python train.py --hidden_size=256 --intermediate_size=704 --hidden_act="geglu" --norm_place="peri" --rope_fraction=1.0 --init_std_o=0.00713 --init_std_up=0.0303 --learning_rate=0.00712 --schedule="wsd" --train_tokens=213600000 --dataset="wikipedia_en"
Each number is 50 + 10 x the weight over its row's rms, rounded and kept within 0 to 99. Layers, rows and columns count from 0. The size before them is the row's rms in percent of the matrix's.

# layer 9 attention query, 192x256, rms 0.0709, rows 105-191, columns 64-127
121:46 60 47 54 52 44 58 56 48 52 47 48 60 47 49 41 42 26 54 42 49 22 56 25 56 58 38 67 53 47 52 43 44 51 32 38 51 56 41 55 46 44 43 46 52 48 57 45 30 59 47 63 53 36 38 58 41 50 73 50 58 48 45 46
125:50 47 49 47 53 44 43 35 57 37 55 37 40 56 57 46 53 38 35 49 58 63 49 39 50 47 41 49 43 64 42 43 55 60 39 56 49 54 61 53 43 47 58 46 26 55 64 45 41 46 67 52 44 62 38 67 58 50 54 63 47 53 42 49
126:57 64 27 45 40 53 51 59 39 47 44 36 56 66 52 59 54 64 43 52 43 51 38 46 44 61 49 65 38 37 41 55 42 43 44 64 25 60 48 36 39 46 36 60 46 55 59 53 46 53 32 38 48 67 52 52 62 61 59 41 35 43 55 47
135:53 38 52 40 40 39 34 50 71 47 67 33 57 59 44 50 63 54 38 37 54 54 55 51 45 36 59 50 38 62 43 34 54 27 24 69 35 44 35 59 42 47 22 52 31 45 39 45 47 47 45 48 63 50 55 63 51 74 35 55 55 53 28 52
126:38 52 57 58 41 35 54 33 43 51 49 65 49 35 38 54 52 49 48 55 66 51 55 45 29 53 33 47 54 59 59 54 54 36 60 53 42 32 57 60 59 53 57 58 66 35 55 34 40 52 70 50 39 53 46 48 48 39 53 52 51 46 44 35
128:62 46 57 37 68 44 66 57 54 42 36 70 63 53 43 47 46 42 57 54 22 50 46 61 44 56 47 46 60 49 52 59 52 49 60 45 48 44 55 36 56 46 41 52 53 57 51 47 53 52 50 55 58 32 28 34 38 58 28 43 45 36 55 62
131:66 47 37 29 44 40 49 45 43 54 45 41 55 58 41 69 63 48 47 61 59 37 55 48 52 52 35 61 26 48 64 54 59 42 58 40 39 64 48 37 43 62 41 48 44 48 59 43 57 39 52 59 56 53 48 40 43 54 57 60 61 61 60 59
122:53 45 59 49 76 39 34 58 62 55 61 47 31 58 35 41 53 60 36 40 47 51 45 56 46 51 50 43 44 54 51 41 49 32 48 62 46 48 41 71 43 55 49 49 52 43 48 54 45 49 46 61 55 43 43 59 47 49 28 49 53 49 40 71
132:60 58 63 55 47 46 51 47 50 55 31 45 47 90 40 42 63 45 49 47 55 36 68 60 56 56 31 40 57 62 51 57 48 41 42 55 55 77 58 61 36 62 39 47 51 51 40 45 60 63 39 43 47 48 64 57 54 48 61 41 46 65 49 59
133:32 60 76 37 38 55 50 34 53 43 31 47 50 43 47 48 41 58 52 57 54 59 58 60 55 39 46 30 41 38 46 41 54 56 49 44 48 41 60 63 74 42 43 53 64 61 37 35 49 58 44 56 44 40 45 55 51 47 59 53 53 40 63 59
129:39 44 54 22 50 37 37 70 56 42 52 62 38 53 61 62 42 31 35 61 40 38 42 46 53 54 56 43 43 49 53 40 69 61 42 41 45 42 50 62 47 58 44 61 39 43 56 43 37 67 48 50 57 53 47 58 32 47 45 46 50 55 42 60
126:43 42 55 32 38 61 48 65 45 51 39 42 52 55 46 40 50 44 37 56 43 53 53 57 61 46 48 51 62 61 40 42 61 60 57 48 58 25 55 50 20 43 57 56 36 34 50 51 56 61 49 45 52 33 63 49 51 51 57 53 52 53 47 46
132:44 60 46 41 54 46 67 51 62 49 40 40 39 62 47 39 40 67 46 48 63 44 48 48 43 37 46 40 56 40 58 43 46 29 58 57 60 62 40 51 42 49 49 67 52 49 45 72 40 37 44 32 57 48 67 34 39 55 30 59 59 17 35 45
126:62 42 47 42 57 50 46 45 48 40 39 53 28 52 55 47 50 53 61 56 46 44 67 49 46 55 39 63 56 59 54 55 50 59 59 44 43 67 60 43 41 46 30 43 60 52 47 61 48 60 52 49 55 41 58 76 57 49 63 37 42 45 48 42
126:32 48 58 47 59 35 54 57 33 56 42 36 53 48 45 54 33 53 52 50 29 43 31 45 51 46 64 50 51 54 44 31 50 40 54 54 55 72 55 52 45 55 50 41 52 37 41 24 39 37 48 51 54 44 37 62 52 43 43 67 29 66 41 51
127:40 56 32 42 35 50 57 54 69 56 36 41 43 46 63 33 58 55 56 53 63 41 44 32 55 45 55 50 40 41 50 69 44 34 69 32 50 40 44 46 46 44 42 42 46 39 25 44 59 59 44 60 46 53 62 59 56 35 52 26 32 46 47 56
126:48 38 59 43 48 75 49 61 42 58 54 61 48 58 59 54 55 47 52 62 44 53 22 52 45 48 59 58 42 48 53 49 48 40 66 44 41 40 43 45 52 59 38 31 50 52 54 55 51 49 56 61 48 43 46 55 57 50 43 57 56 51 54 36
130:52 66 58 45 43 54 48 67 36 46 44 37 65 60 27 59 56 40 48 48 45 50 54 59 38 26 47 52 53 64 37 41 39 44 43 35 49 68 54 46 65 47 48 52 43 46 56 49 46 42 39 40 41 47 28 45 38 36 29 35 62 50 49 22
126:61 46 56 57 41 56 48 53 49 45 44 52 46 39 62 49 46 48 55 39 58 45 64 44 61 43 57 52 43 48 64 51 35 47 47 46 53 61 42 44 65 59 42 40 38 65 55 49 63 60 58 66 49 49 66 50 50 64 45 46 39 44 52 44
131:57 51 51 35 66 63 55 45 48 50 62 69 55 52 57 62 55 48 61 53 67 51 48 51 56 35 46 38 47 37 44 42 56 43 37 53 56 44 45 38 25 42 36 45 34 44 35 63 54 58 41 72 52 56 52 54 59 36 38 39 48 52 47 48
128:50 42 39 52 54 43 38 46 49 50 39 57 51 38 56 66 61 48 34 42 40 69 58 46 69 56 45 57 52 52 44 38 50 50 37 48 40 30 35 59 33 55 63 39 50 59 65 45 53 39 48 44 53 49 52 61 40 40 51 39 32 41 55 41
130:47 42 49 42 69 62 79 46 37 46 48 44 65 52 59 46 45 44 47 51 53 69 34 58 63 43 35 78 45 54 57 57 36 55 57 52 64 64 44 35 51 46 36 54 51 61 74 60 55 52 60 55 46 62 44 60 42 52 47 33 48 46 49 61
131:44 64 36 49 46 33 39 51 44 46 55 60 49 36 48 51 28 57 48 43 46 42 38 41 48 50 41 54 55 48 36 71 34 52 34 61 43 56 51 42 53 43 66 53 55 48 59 46 56 43 49 51 61 48 49 37 58 50 45 42 46 45 61 35
074:48 50 47 60 45 46 69 57 49 50 54 47 58 61 61 37 51 57 64 42 46 51 46 57 44 50 39 61 43 55 56 68 50 62 51 42 59 32 62 58 41 24 61 47 29 66 38 54 40 27 51 50 43 66 68 43 44 42 58 43 57 61 54 52
066:44 45 54 53 60 60 47 35 54 47 80 40 45 59 39 40 51 48 46 61 50 53 44 45 67 49 47 35 47 41 40 52 39 30 45 40 61 44 54 40 29 47 41 72 44 50 34 58 66 35 49 51 44 51 47 53 36 40 46 61 63 40 56 46
076:58 41 44 52 40 71 53 60 57 56 68 46 49 63 43 49 32 39 43 43 49 41 51 50 45 53 61 38 55 68 39 51 45 31 42 48 48 71 52 35 47 44 53 46 53 52 59 63 43 58 52 56 46 38 49 55 45 50 52 50 32 65 59 48
074:49 59 51 50 61 46 42 66 48 56 39 57 69 68 42 66 59 44 56 51 40 49 60 51 56 70 51 49 53 75 54 44 52 47 51 43 32 65 48 33 66 53 66 33 59 48 53 55 28 51 38 60 58 45 29 50 28 56 46 37 62 46 66 45
076:43 50 53 45 46 50 45 34 67 42 52 52 51 53 60 49 56 60 50 58 66 46 50 56 60 48 55 52 54 47 53 39 53 56 58 29 51 57 55 30 52 59 59 51 52 49 59 51 80 42 48 58 57 66 51 42 50 59 53 58 57 49 50 71
074:60 43 20 61 51 52 44 58 45 45 33 38 60 38 42 51 58 59 41 40 44 51 62 66 49 44 38 67 40 48 56 55 58 47 50 51 35 59 54 49 50 42 54 44 46 59 55 39 54 55 49 40 50 36 59 45 43 71 46 45 53 57 57 57
076:43 36 67 43 48 50 53 36 50 43 58 39 51 69 35 50 41 50 37 70 61 50 56 38 51 54 51 58 65 63 50 40 38 49 37 51 60 42 47 40 54 35 45 51 49 41 57 52 34 64 38 64 31 52 36 55 51 50 30 41 72 50 41 50
077:41 51 50 37 39 47 44 51 51 58 41 43 51 64 57 65 41 47 46 52 33 60 56 41 56 46 37 51 55 43 32 61 47 53 41 49 43 72 67 28 43 70 62 53 44 65 59 39 43 62 50 50 30 57 40 59 33 44 46 56 64 47 39 44
076:49 44 60 53 27 43 38 62 44 53 50 57 52 61 67 20 47 49 49 31 59 49 41 60 54 64 53 48 48 53 31 47 50 56 35 36 45 55 48 56 54 40 47 48 34 46 66 41 64 39 53 44 82 49 63 70 51 44 39 45 42 46 55 56
081:54 43 45 52 49 57 32 49 58 51 74 62 61 75 45 34 40 42 56 62 56 59 43 33 53 54 51 53 66 46 54 55 43 56 53 55 54 56 52 54 43 44 57 53 64 61 49 66 62 37 55 52 53 51 49 45 70 30 59 53 48 60 40 57
090:41 37 62 47 53 54 46 43 53 55 57 44 44 59 42 55 52 56 61 41 61 50 53 49 52 35 57 41 40 29 44 52 66 52 50 53 51 24 42 57 33 33 50 49 46 48 37 76 51 38 48 43 44 69 49 24 46 32 59 62 58 59 47 51
087:61 54 48 45 50 55 50 47 63 51 38 40 67 67 49 60 56 49 40 77 39 51 40 35 46 63 66 44 64 46 51 48 40 49 58 56 57 50 39 47 54 68 58 54 63 50 37 48 48 50 56 60 49 32 52 73 51 47 43 63 56 58 48 68
078:53 41 59 47 39 40 33 49 40 35 38 37 52 56 38 67 71 47 51 66 54 64 54 55 42 46 48 55 55 39 54 53 48 53 53 52 67 38 53 51 54 37 45 55 57 56 52 46 48 52 56 62 36 66 45 52 40 54 67 54 53 38 47 54
082:42 38 54 36 53 45 54 53 63 45 46 55 45 46 46 45 47 59 55 65 43 55 55 70 62 52 39 71 33 44 54 60 57 38 47 57 50 63 59 46 50 32 39 37 38 44 53 64 44 63 54 58 41 73 32 42 63 49 66 47 49 65 39 35
087:66 60 51 50 43 51 58 49 55 55 41 65 50 34 41 51 51 36 47 60 35 40 61 40 47 71 57 58 52 45 52 50 36 54 40 46 47 64 44 59 57 56 48 55 55 55 35 51 39 72 44 63 45 30 62 59 43 67 44 61 53 43 47 47
085:74 44 53 39 54 42 40 41 48 56 47 65 49 40 57 45 59 35 61 72 60 35 50 41 56 44 36 32 49 55 66 55 62 59 41 56 51 55 46 55 64 47 56 45 55 53 66 43 53 54 51 67 51 32 64 76 43 50 25 42 72 54 49 62
083:46 48 54 49 56 71 52 51 42 51 42 42 65 62 53 47 42 45 39 30 52 49 63 39 49 48 45 40 46 40 31 42 55 37 53 32 51 60 56 58 44 35 56 55 45 33 54 55 68 29 46 56 53 44 66 61 52 62 49 55 58 60 63 49
083:54 56 43 43 50 37 57 57 43 35 57 51 66 61 26 59 36 56 33 57 50 57 49 44 42 52 44 50 41 40 46 58 46 44 50 57 41 39 38 45 48 61 59 50 50 57 66 55 59 68 50 44 41 71 69 46 65 63 72 52 52 38 48 53
092:38 53 54 55 50 34 58 30 47 49 61 63 38 37 46 55 37 50 63 40 61 49 65 52 62 43 42 34 27 38 54 41 40 50 48 33 57 59 49 42 41 63 48 46 43 49 51 46 55 38 53 46 56 37 41 52 52 57 52 51 42 61 79 28
089:34 37 50 60 49 41 33 36 46 47 61 49 29 52 60 34 49 47 49 34 60 49 63 45 42 46 46 29 33 55 56 46 42 62 47 61 52 43 62 51 52 51 54 51 54 59 48 51 65 38 58 58 55 51 65 57 51 71 57 46 72 55 55 51
093:43 62 46 48 54 35 71 42 58 35 44 20 45 50 45 48 48 46 46 43 58 62 62 51 47 49 41 20 37 40 45 63 44 49 46 36 50 46 47 53 54 65 45 59 48 39 55 46 53 51 56 37 57 51 57 51 61 67 54 64 50 69 40 63
089:41 49 40 43 48 69 46 51 67 45 39 57 39 56 28 59 55 51 71 57 46 40 58 53 46 44 51 36 40 49 55 46 56 42 67 64 54 45 55 44 44 51 44 46 68 54 57 31 44 63 52 28 40 38 40 40 48 61 62 62 65 41 59 56
091:51 50 44 61 47 53 43 54 51 49 52 50 41 55 31 36 47 46 47 54 37 32 37 50 47 56 60 67 64 52 50 59 48 40 45 32 72 51 52 54 61 55 47 42 50 48 51 50 50 64 41 47 51 58 67 57 51 43 44 46 56 57 50 32
089:52 49 49 65 56 55 56 42 52 51 58 73 58 49 51 42 51 54 54 39 54 45 48 55 56 36 35 29 40 45 47 59 40 49 42 37 60 66 39 51 49 55 62 42 54 52 61 45 62 49 42 53 58 44 56 56 39 54 60 47 52 52 53 42
093:42 50 65 25 58 46 34 41 62 40 40 56 46 65 48 51 57 44 44 51 51 50 39 40 51 60 61 40 48 47 62 36 59 53 34 48 55 61 47 49 52 54 52 42 52 52 50 72 43 59 67 71 42 29 48 68 46 69 34 44 67 52 63 56
092:45 50 37 56 51 65 73 67 53 45 47 47 54 65 64 44 54 60 41 31 66 47 55 56 50 39 62 49 64 58 42 40 53 47 51 45 44 35 47 43 36 55 56 55 49 52 56 45 51 40 59 34 49 63 59 55 53 47 37 61 50 38 55 39
087:41 65 52 47 56 56 44 40 66 43 46 54 44 41 41 50 40 42 37 29 44 49 39 57 41 64 46 39 62 57 44 39 43 35 48 59 49 41 62 41 50 57 54 54 60 42 51 31 62 43 48 51 41 56 49 65 65 47 45 45 47 57 56 63
100:47 47 43 68 59 39 49 53 54 47 73 52 43 29 41 38 62 54 64 69 53 57 43 61 43 38 61 50 52 60 48 48 60 53 63 30 54 44 53 39 66 39 58 52 61 55 60 33 48 55 45 42 50 53 69 40 45 45 28 53 77 37 60 45
089:59 38 43 44 43 50 73 62 56 34 38 27 51 51 59 49 45 60 56 48 52 52 52 52 30 35 41 47 32 45 34 42 48 52 36 55 50 42 50 44 63 45 49 44 64 36 49 38 30 49 47 35 71 45 45 39 47 56 55 51 35 59 56 45
095:51 46 53 21 46 52 61 53 65 51 72 47 61 51 39 52 54 48 53 37 46 58 44 55 39 47 46 47 60 60 64 44 41 42 44 56 53 56 41 52 36 62 47 45 51 44 50 58 62 53 52 51 49 39 34 57 39 32 52 37 29 49 52 58
084:36 49 38 40 30 46 67 68 64 59 63 67 48 55 62 63 70 32 36 45 41 54 57 35 44 57 44 48 57 47 51 48 41 60 53 43 36 54 51 52 53 36 55 53 45 51 56 41 50 45 61 60 52 53 75 41 51 63 52 51 58 40 52 27
100:55 62 47 51 50 37 45 46 53 63 46 66 47 69 60 50 38 49 49 39 49 48 53 44 39 43 45 47 53 52 61 54 43 47 47 74 56 52 36 53 47 52 36 40 49 46 42 73 54 38 49 62 38 33 45 47 57 47 52 51 22 51 39 67
085:51 61 68 29 53 70 50 36 29 46 46 24 45 58 52 60 51 55 61 52 56 54 45 44 41 41 60 46 70 32 34 60 46 57 46 61 60 54 44 47 45 33 56 55 44 53 48 54 49 37 48 55 41 39 45 53 52 38 31 61 58 48 58 48
099:33 49 58 63 38 47 42 50 37 61 55 55 64 56 43 51 48 51 45 37 45 46 53 50 54 60 55 67 49 41 43 61 51 44 60 64 40 58 50 49 63 39 52 48 39 54 59 46 69 65 38 54 60 47 52 66 57 53 47 55 51 53 40 68
080:63 39 48 59 56 47 39 51 44 44 66 56 44 53 40 38 42 58 58 53 58 56 52 48 49 43 50 53 60 58 51 37 64 51 50 59 42 42 47 45 37 61 51 66 47 32 60 62 45 56 60 46 42 63 51 51 36 56 58 55 50 39 59 51
105:60 55 40 61 55 61 45 55 43 65 28 59 48 49 49 47 42 47 40 33 39 45 57 54 52 60 42 37 65 52 67 54 54 58 53 66 65 53 58 57 45 57 43 46 45 34 49 46 54 50 54 50 44 51 41 43 40 55 50 45 48 71 63 61
097:47 53 38 41 62 49 51 69 63 61 49 48 52 54 50 51 26 47 60 39 40 72 43 46 39 58 50 54 78 38 59 42 52 49 63 51 55 51 59 42 50 51 54 56 40 46 42 37 44 42 57 54 60 50 41 52 54 46 53 49 31 52 35 42
093:48 48 39 57 55 42 47 59 60 50 40 48 40 55 38 37 52 45 54 56 67 52 49 47 34 45 45 67 45 61 50 44 47 78 53 53 57 60 39 38 48 44 61 61 62 51 55 46 40 65 57 45 52 58 33 54 72 39 34 49 52 48 53 56
094:51 68 58 49 61 43 48 46 63 49 41 55 35 53 43 32 62 46 46 52 47 44 45 45 55 41 42 45 38 60 52 49 52 50 45 60 61 62 60 39 35 54 38 45 43 53 51 42 52 23 43 46 47 71 51 39 15 50 66 56 69 42 50 43
097:63 54 30 55 37 65 47 58 46 58 55 59 59 65 50 35 54 50 38 45 47 48 30 57 57 43 50 53 64 49 55 50 30 37 51 40 49 50 56 53 50 50 46 35 41 47 52 33 54 37 55 49 51 64 66 50 51 53 49 25 55 59 75 36
095:62 54 44 51 42 49 41 47 56 51 48 49 49 41 31 54 49 46 57 53 62 44 45 55 49 35 63 47 65 47 45 52 49 52 48 36 54 39 41 45 40 43 60 50 52 59 51 45 37 67 59 54 50 48 51 53 47 26 63 54 54 56 57 51
098:47 26 59 46 50 55 54 68 52 51 44 49 48 34 42 58 73 31 75 58 27 49 52 58 54 37 47 50 46 59 42 35 58 48 42 41 69 50 48 53 40 75 52 43 46 58 39 42 46 50 39 70 44 61 54 49 43 54 54 39 59 50 54 50
088:41 45 48 41 47 48 39 46 66 53 52 43 46 44 37 61 50 44 59 41 30 57 56 64 58 47 58 42 61 54 30 54 64 55 42 39 39 55 47 48 53 60 53 49 64 41 30 42 32 53 57 67 72 54 50 38 47 46 40 47 48 52 37 58
095:66 56 63 76 68 39 57 53 46 43 59 57 46 19 45 50 34 62 47 49 61 47 47 63 35 55 53 54 58 46 55 57 48 56 38 52 53 72 51 54 46 42 54 49 41 81 64 37 33 32 37 40 60 62 44 45 54 38 34 40 47 28 57 44
092:58 42 51 45 54 49 46 55 36 44 54 64 50 34 43 54 46 55 58 43 53 41 57 42 68 45 62 40 71 50 41 57 47 44 52 46 46 57 53 48 52 48 51 54 65 67 35 40 37 44 49 49 52 43 59 45 65 52 62 64 62 54 53 54
093:40 53 46 56 36 64 46 63 45 46 46 40 49 55 70 42 48 50 69 47 39 28 64 52 71 44 51 49 31 66 53 76 35 66 30 64 50 33 48 47 32 38 46 56 54 54 55 42 43 58 60 41 49 46 47 58 39 55 52 56 38 52 33 61
090:60 53 33 63 46 43 47 69 49 56 37 59 44 71 35 38 29 43 55 48 37 41 42 56 55 51 64 53 58 60 56 54 66 66 37 48 37 57 60 47 61 52 52 38 38 47 63 50 53 59 53 40 35 45 55 42 54 39 53 47 44 38 49 43
095:56 57 52 46 37 38 59 43 43 50 61 56 27 65 41 51 56 56 54 43 47 69 60 59 53 66 54 47 58 49 43 64 56 54 65 49 40 67 57 32 54 42 54 50 55 35 62 65 55 47 54 52 53 58 62 41 45 54 63 46 59 66 34 66
094:47 36 46 59 44 28 64 68 61 69 48 53 56 52 51 51 53 37 49 68 37 64 49 38 48 59 57 61 41 46 46 46 51 72 33 61 44 52 42 34 32 51 49 50 73 35 47 57 49 56 53 26 66 62 43 55 38 46 64 48 62 53 52 52
092:50 38 52 50 53 51 43 55 59 40 52 53 51 54 51 51 45 50 47 57 49 59 63 62 52 54 46 50 49 46 36 40 65 59 53 49 51 62 67 48 34 67 48 45 45 52 57 50 55 46 45 59 44 58 50 42 45 50 68 65 43 59 45 67
090:60 45 53 42 51 61 49 41 57 35 42 63 56 44 52 62 51 57 51 49 40 51 53 52 49 52 45 51 36 52 49 40 56 43 66 48 57 35 50 43 49 45 48 37 54 45 37 63 41 34 50 58 46 53 32 44 32 30 44 48 47 61 52 44
095:61 51 53 52 36 60 60 46 79 45 43 55 49 50 47 45 50 52 51 46 35 49 55 51 42 46 61 38 35 45 42 37 53 37 46 48 56 48 51 51 44 58 48 48 44 42 65 50 56 47 36 44 45 56 18 46 55 58 66 55 34 64 54 56
089:32 32 52 63 69 51 47 50 43 45 42 68 60 55 55 41 39 49 66 50 63 59 38 57 58 57 56 51 52 59 51 63 43 61 51 55 57 44 49 51 56 46 58 67 40 63 33 33 58 32 52 42 44 49 60 59 53 49 29 44 48 50 43 47
090:47 49 43 67 67 43 46 47 48 23 56 52 46 56 36 43 31 40 58 44 56 49 53 43 51 47 66 65 29 62 53 53 40 44 20 50 55 59 43 47 43 60 61 46 51 53 43 61 39 73 42 50 44 55 55 52 47 38 50 40 40 54 44 41
093:63 35 54 77 32 56 48 49 59 60 45 52 45 61 32 49 50 50 55 40 34 54 65 56 47 49 58 69 50 41 63 41 43 50 54 53 44 48 57 63 56 68 30 51 56 42 33 65 46 61 43 72 59 46 45 54 40 49 62 49 54 38 55 56
103:59 52 50 61 44 52 43 51 48 59 52 36 39 47 42 52 43 48 47 60 32 41 47 43 32 74 50 34 41 55 62 38 48 58 42 56 55 74 50 52 64 57 70 66 57 41 53 72 54 40 35 46 65 64 41 50 40 49 52 53 65 39 49 62
107:64 41 38 44 51 34 59 66 70 41 55 62 45 28 39 55 52 46 77 44 43 54 40 50 46 46 49 54 43 59 49 44 52 17 49 60 44 60 58 28 45 52 43 52 35 30 44 49 44 45 47 58 56 37 45 64 46 46 45 59 57 50 52 73
100:41 65 48 52 59 38 49 43 53 50 35 52 46 63 63 48 60 41 40 51 58 54 49 62 56 53 67 50 41 52 46 62 44 50 53 39 42 51 46 54 35 59 31 49 49 36 62 43 49 54 47 56 53 36 49 63 73 56 47 47 45 34 48 55
093:47 58 46 57 51 58 32 43 60 64 47 56 46 43 43 38 58 50 47 61 43 59 65 34 58 56 41 46 67 53 41 48 52 57 54 50 40 48 35 58 61 41 51 46 42 52 64 60 43 61 40 35 26 53 37 50 56 55 51 58 57 40 53 44
096:56 54 58 56 38 28 60 49 75 49 47 61 62 57 45 38 55 33 38 55 37 37 41 53 43 75 55 51 49 43 42 49 28 58 30 39 49 39 59 48 57 49 54 50 57 45 41 59 62 76 37 58 40 52 68 43 52 56 53 51 48 44 37 51
094:57 42 48 36 52 38 77 63 65 50 55 46 40 55 40 44 46 55 50 56 47 57 68 40 40 51 56 49 53 54 52 50 51 29 42 40 68 47 46 66 48 50 50 42 60 41 36 49 38 63 47 59 49 85 39 55 30 51 31 42 43 54 65 56
096:50 43 52 54 47 59 58 43 48 43 59 54 50 67 54 62 61 51 65 50 47 36 60 53 54 72 46 36 31 57 50 48 42 57 34 57 47 38 68 44 58 54 50 50 48 49 36 47 59 46 55 71 50 52 49 54 51 35 46 55 64 45 59 43
097:42 48 33 69 66 46 61 61 58 41 39 46 45 50 52 59 57 38 42 36 82 47 61 53 40 63 42 53 49 57 41 37 51 44 56 53 46 49 45 47 56 51 55 66 50 26 52 58 54 47 40 69 51 61 72 71 39 54 37 57 65 48 48 42
099:48 53 40 44 64 74 48 57 56 55 44 56 55 52 50 44 58 50 36 61 46 46 60 48 47 62 41 55 33 37 73 38 35 59 37 72 46 40 53 57 41 68 53 43 36 38 34 56 74 57 44 46 45 61 51 62 55 66 50 50 61 43 58 45